From a checkpoint of a small transformer trained on Wikipedia: MLP 768 SwiGLU.
Each number is 500 + 25 x the weight over its row's rms, rounded and kept within 0 to 999. Layers, rows and columns count from 0. Numbers have three digits each. The size before them is the row's rms in percent of the matrix's.

# down: layer 6 MLP down (transposed), 768x320, rms 0.0512, rows 706-736, columns 192-255
# gate: layer 6 MLP gate, 768x320, rms 0.0605, rows 707-737, columns 192-255
# up: layer 6 MLP up, 768x320, rms 0.0621, rows 707-737, columns 192-255
down706 105:472495520475493495508478486531496504489537488484482485522528501495497446462489496515503507472529455460494480482481513492499518508506504477505491490488551491504441508486534570512509494467486510
gate707 102:518502505466472529520492506435532510494529470532512457533503502532455490490463484506514504488556472466492489519482491485482499481478505547448525490489471494490477521520453508520494525529511481
up707 102:511524504535514486531503490505450523520488477481538515512514487529450509503495491510491475532533456494515481507511507507452482498479559495465458480505458504498503480473491522471481489472483509
down707 103:523511498535532528465497536524485508512494521514464493518500476490462517471472504480503462506490483502518518490491462511501548484482465508497493522512493500523477540525519521483457508500554502
gate708 099:519503493516506448501440542513516522547510522481504499481553519482500519512471473515539482530447458472462514450510525451523469516469472484478486492462512495472524537463469486513491503487493493
up708 098:496493489495515489487499426471479466503515540478471483471496511546506525517469484502501474491504494481520500458495505487511475484494504503467514486453547552499501493518520510496482509547482469
down708 093:518485513484529482510483535533515471513499488521486548457466477516509518504527504512530507510516441484469520512485505495495534494485487480519492508518494500533500490547523581496494513487473515
gate709 093:508502481504499489505497476505496469509438474459528492545456499478518489468485504505503537485454487508540477558519497500533530533480491483481474486478486465466536482467470518469502506504470485
up709 095:425507531523469519488512503517478505473471546509545479500480514513491534465542535478500500485535528518520487522501517494515517479479520479495465445516482538481488504525482456541532461472508521
down709 100:523499541494473484515479483489476475501534492521462530473534514526486485498461481491538507508509526510482520453519494505516478492540507495500546531538508530538488502513515536482489550502502492
gate710 100:511497526501474528501518538524453496515487520493515490490481482462547473527501531534532496524494495505481502507501514494502490524507466495490504492450473590464465510517504517491480478503488490
up710 102:518481480473503507512463446486478457480472553509530533508494514461510508521501544502517492483504488460464493499506507499537526523541488468479480471519489504463527526461498483485542467498480469
down710 102:486463496523495495493475488523506516489473519472506470522469507531437479472481523473458500519495494498512520543489510510455496456479514474494514518481501512516487466531516502483521516498462491
gate711 101:465514459496471472482552483489450498462474502526491489492483524450574486519486534465549475527494480435494499559479452495514511472527501513507521524508468504522531503502498462498454466496542479
up711 100:512522491480507483528513502503467466573476483506470475523497496470528492524556488538495510476517460495474501478530525469479521529475494498531520494466558465518499533472456510531509500500501538
down711 101:530489498502494497519461460496458511502467471544459504532502525459560538529506522510508485477499497488522524500471477500480500492541490458508513494565468474510472497530520496509487460457558502
gate712 107:530509467493496486493463477508484525473524493464512501473477465485512519509489517542514481529511509511478492495486565462474495562515516470508490471481482454498517494475473506518461450496495546
up712 099:496470501517519508519505537532524521468493540512487488505519482550530507515488558530511459514512466532541441540493472503488480524518482505441505509537490501502481514521536502498480530524491477
down712 101:486492462504515443469490517505521488476472524533529493494530451480481484528467540519510502499505487478519455493500475475522482506478495552499497498509507495556505532491515462507452512482496444
gate713 106:495500497486506462474485466489490542486542467515497518499481497485499499482524516528485481513465513493499480523498491541511451477481484559519480497488483509422484518507474487490507490548513486
up713 102:508507522446480497504482513514414518492552499490491530524527501500444502469512518486519504509479544486528462508516537498490509507482537474521496457495538466485495528536510543511504480481519451
down713 102:507531502506502441447547548524453538484536518519457502504468524481541473494543523480495488517493473472537499509493510475468450513544498501529514496479494480482495480531525511492520514500508485
gate714 106:557501521513514487501512458504539540462476455483505521502498484507522493468521499484520490459458541508500536480472504479490528529512472512535462525499488469557523495463504509542488501466468477
up714 101:487494522515468474477475509492503547466550526511454492454521563511481477502488503485517487524473500495520474528480472476461506496467538500495495494531554508460517501488475465524490515493491534
down714 103:500516485487464585475498491483520501515474530467449488502521468497463523490509517490541559513490500482531451467497441515513555475493506525503495495503478525454496500527492504503544439503532501
gate715 093:521494479441476509492460494477515537489541513494499489480485499512456517501510492490490485533476483500536474487473520526434522518503538544490493473479547463475530527528511499490491494497448511
up715 096:514412525459464536521488484494488480521481509499534482479510498481488500498503500516442475508511455447471522513479485494482511461485488516473447509537538486514489519476506561476510541469487509
down715 096:528561496514551500509469570502506481535524456549435509497543509473487503500527499494493530497483516487467509480491527519510506487475432507481519465485500465464496504483517500539485473496482488
gate716 104:493510541515520485503519465535541489490514492467486472495486504551470527490469509529498504503513477518473489542514504488483477466523540477450478494516517481511518527508514487528464463548480482
up716 094:528501512518454497478522517512502482484471512540498526499495538451543528479495530486506440490501481494522499484495486441518530486501488478498530519470548481517491449544453480477494461520483504
down716 102:505483499490471480481540507492501510515513525540485493497488518496504526510489498480502536451488498531502510498491520557476457516476512489493515476517507505528473504535523518500469486517491510
gate717 097:497532494516488455503470508490501493541477511484539497510491450532472510507500505503475522517437495497486534504541480495483500535503521475481504517467503484494471504497490417516491468521455495
up717 102:468527533571506502516477534563463463516458470525473509490497513522525508531496482471533499482432522489506524530551531514525483512465490492510498494513487461506462489494511422512499494467527541
down717 103:541476495515474518521492503488481541472521485526506446522531477521509520495504462520500491548496491525520508456504483485512495512490474516531515513540522497513481491455514514527466523458476490
gate718 098:448487547515496484511471484475466495479505487524505546486507527522500490474511508497527490523467519499493494469494489501523527517527503465498549509445481519483455553546537491461503476498502491
up718 101:488509554490501523476551469450508495485476467471494482571508454504461492483500480520460513482504505499477450494481490505452464466523500520495499469544503481502489531465498491524478498504502471
down718 101:489520476529537478504504511486500452506466480524465505444471502462493494478539490489550486499526494462454541456520458493477501498462509542517479496497492452471517471479510496493512481534462453
gate719 103:511507554503461527482498526511511473555477501563516492511501510496519510532490506497504492560525494496500480522481499438470499501464523484493521523499562493478465510521483503485479556509494513
up719 101:534486500496503492470488488485452491513489449505528501469546480502518500514485518490516463498489452477471478512465482506481550523510571542514497533545541479535483461493507477472543441495476524
down719 101:471510497504532490472507462527456488538513494462534543486492465462568471498468469505506529464499487495474551455506470511506488480504507482473483512505505496531501482494469509493513493532498525
gate720 106:516505468463514508479472501464467524506501480507486547496546489494525444525466516489502492481490521515465555477534506529463510502494436494542538492510502469547467480509460500502436476552489489
up720 105:512497495439562541491497545465468478527480462523496532488494464478501440556492499461483496466483536505489550498522450478496490495498426492495515505469469467480497497549478539483521461487512498
down720 098:515488489474521533494518506524472525524483501487521487491476516511505435521552477471489499474474522502486517528478455463483500543476492515448523491459475530503514519490432480474494466546488503
gate721 102:507503489525530454507512480474494506527472508464525511497518497491514503512524482491526526521465497493479509496502486480479536512476488487464482458479490457531518511480455534494496531483529506
up721 101:487491498501526530503510493525485511518490499478494521456499483529485518504477533488536471455449505505515535473503520552503452472496520568506526482507496489482461479500517545485475509498466499
down721 101:508531521534510480506503519515502512551511455498454497484474497496501467482506513489505496512515529514476514426473463509473518502474526517507498476477490532467479464483506517523507547523531527
gate722 102:522507495501499495491459503510517505519489513509522497503490521496537460490502544570489497480483515501526495495458459524511533495490500504515495478546517547514521499496503526479508519487530482
up722 100:501482493527464491505499483501478506512493475487540509521502502465461480502503522474510545499477498474464534490482505522537475525483483541469544512494496504513476497526532550488436532512476472
down722 097:501505487519522506493500534490480485460508473518498499503477495546521526501505490491489511505503518474514477569470459499529510495488494509506517510498471502509479475502484499448490511530543458
gate723 098:528501487517539507470494521518479528495470502520498514562494513497480499511470489569529494482489488458537486529479509510502512522468482532486537500510496510499469461499523491457538493485521481
up723 102:470461546485518500483509554513525505554503519520508481501552481481508490448476498470528495495492477516524512505520450536520515554537508494517474493523511508486528472505510539495539481495486509
down723 105:516476500509506523509492543527462514491502477486504504496519504533544477492482491442483521494514475519520495509516468535505508495512525486485501542512525528504517519544488513501546510520507515
gate724 090:520504489466480519462534530481465511543509469530502510494498504499503497450486526501492542507466472545522514499475513449516464475476512487477498511528522513542478498528504520512474505485520506
up724 094:487518479496469527466495472513502489441500500507492504543488476485457506484417497483486525541488520533503549526508473477500492470508513513512517493465511508517521470513496512501479467500501509
down724 096:515486472513496514513534502490486475501506501515498474477454483522497547471511545488505494513479459503470502485474468504497469501460502485485488521515516547486475531465540532506477484497553521
gate725 107:502520462537483519515473475498534519522467490505547531503500502523512495497527493541504490539522514462461497479484490534461511492511445514548505472541493463513505524542484499470499507516478495
up725 106:487484459510468523522493511466522513517526442463478505516472501519495492490510465467505509493476491480546516497510535527484505524447491510469524478473518522522487537512476515493483507499499488
down725 104:544479530486523496479516465516512551522487486455560444508502495518471510556514449468455519561504483470478509490541518532526563504504507470489505450516510507485523487478501483462489519482516517
gate726 098:534538473493500509501469517529506506552494521544531509430479498510527511479514521518456488503511496506470501493526470515496520480532511469490523511474471496543513563483445495510503458489464552
up726 099:508502478526510513459485492518519524540495510469523471489517494515476483514524539501488554491532449531502458498533490465459551508522498473468468508514524438465518502514458495473477477450485532
down726 100:526513514505480508487489470520498505520519536468508513469480560523553504516522455512515477492472477564518525519512520457543496492509517509473462474521513461549505510515498460520463472504501520
gate727 095:463543529498497500490458516453487494517446515479480450497501546492465559510490507513500497487505500499503493498440458549493453545527465490489503496523534499509491498530481559514483492528502508
up727 098:523498498456498506527475491534505511512536529485518480541533506516526477473512513521482499502469468474502491502473448486502521452472486483506482504559488506513489524531522448539490507502484508
down727 097:497506521478511526476524508513471471524491485507489469539504523472456502461532481519501536561519476528524527459485515487493520465515540490475531497517499488545520502493502549522518515540506540
gate728 105:483491507485507417492494525487487502517484459516461512468480482508515474516496530491504474501504548455495505445489477498490487487522485484519490518515504468508491536521513537536513487519504458
up728 096:493533481503519494522486492486505513507505548526508562515511487543455519490478530542524469483487517481483477504535491418459498500487486530475489506480516543476552515484521519495490479504504512
down728 098:526504505480470486481530476484497490529518513516514489481525530479505503478543497513496547509483513478538510514504480501480496487514472513546517520460511546522473525500455488507499518498471474
gate729 098:467478462518486525500521464516498507502509493493483484533509523512487508482506567494496498505468468494513468538499443492500489475523487495528532490488529491509535479526475499514510507548462503
up729 097:487518503526497535498506532491535488455518523534493518521485502505515512541487495510465487553493491470471494489521519516495519505525499482513548525479506499470477478471515494466487528464464506
down729 098:489503525484508509494500515519487497520498520495483507495446480465491498543481471483497518467501456470501519537474455505518461491474522544501439487473514490548505526538481481533501489498539433
gate730 106:527486465485507468527493497443473525520499499513504491555544492482452444531494505471504492513500483531484501491517472527487529545506515504523489526484513482513479533515554478461508498491491517
up730 104:506468459504495469490471516484489486441502542486515489503467504499459528513558501487504508503483471454532490493488479510500487512513517496531522488511527522486530539527552488532528510516516507
down730 103:495508503480477535488520528489511489460495498495475495521576517512517472486528538503485498473522505529492483520509507492526445518503477528513550492555492504561496490505495437474504506474455491
gate731 094:484504480466474489526514454521506512499506480483515488521488482497483488504564494514467480511530511542523467480536508530510475524525509493533521526461513499513475514509529541517523497498520486
up731 093:467491491533496503564497489508493475536458491503450478536489486469518519523503492495493509502504511467460508537518467515527495484515489511501531470468587526496512481541521520516498496528495455
down731 099:459447478500528503511481525429505477529489483525511484548532483483520529486464510527509502493463519491496487475526472498486460500527501505547473495515477509496520503517524464479450549510561481
gate732 098:465476510511506519494515523456527481478509537514514450501545471476498449487432485536490481484493509446500550527509560498497492492530450542531510484526521467516481483489527508477495476533494510
up732 102:492529521516472497468518502501516504494492511500526487508533470510502485474538534527503506493508458479513493475528502479548466478521519524501491450498505463502535524483498487516479508503517489
down732 103:538520523492491497460541494474510504502499515487462535516519520454515503530480503509526491467492512540487483508542563517490487461495481500531531504488511496513474489505520497495475506515558526
gate733 097:492506451493488445483537460462499558508509502509550496494529493476486514513500518512477493507521533489527503468457497502494491509548561475542504546523505530505521523519477490497459500534481437
up733 100:497468510513507499491483515508476533476476458520488510504491496465507510495487440497536510498524492535486513486543527512466487523470519536517505499500538516516439524507558546484492506483489472
down733 095:468503518535510500455538483489498528503475497506502460448533447477519513467532491547464514510477502488501495509467470531492511505524500516491531498526499517520482544522493478506492477520514493
gate734 098:467446506539479535486488494517551537538475554509511467510481517483514467471489498517536481498499495467478476499486495501496514521518489482480522471532503544509479525492503513548488522544456504
up734 097:514542485496488516472482497516470494525487527544527467491440562458480488472492500460528477469514504493491517557468521497490532510503506482510490505510488502497515470470493480510468522444472532
down734 101:524529533520486497527528458463475506466490489503494480506515533518508526515478493486495492516533511504464467523476533536498501513449516510527515473474542499462476480502508467463469512498524491
gate735 101:482502455485468442522491511468444454493517468508501514463551486519460492480473503533503499505489496501531470507496543488469476530490558453530480479522506457479488523530499530511501497524485490
up735 102:476477506515466491495495517543538517534542514488512500501490483578521447496473507463488522477504490467501529526482530492526558535493491480484513501489463530528542471474499503523487486490484500
down735 098:450507449499533504526521500492512490533539502513506508526511457530506542541537492476461502526521505548513512477501504488492484471520481514505471467518496532534535530504510489490510551429487501
gate736 092:513501476516554518515492526476523484504505548511501489486473474479507519545558470484474487530473488529443448470519549494511476498526484510516517526493499507518483523444501502457473512480534458
up736 088:443528535504523476502519536493523478494508503476487491497512518506508511524503474500474489493484497501487451501513521503493501460529452478507449436500508470537482505490501500504469522475476485
down736 092:469516455536513518468456501482485489494471493498520489481485542484503509489548506511489516521504492523468522520476511519512472503464498498502520501478511537485470546487499527470508435482581499
gate737 099:519519512483483523519520527505501531514545545516521483446549546537486463465494483471520513500477456477470497485544498510464500487469498517505481488519498499487473535530505474488474509494547429
up737 099:501516503499502485466512523555534465495472485492469519515506502534505513514510487488493523496539499444559503501503504500499531540464514485458483524474469492466439476526493449510524514519467505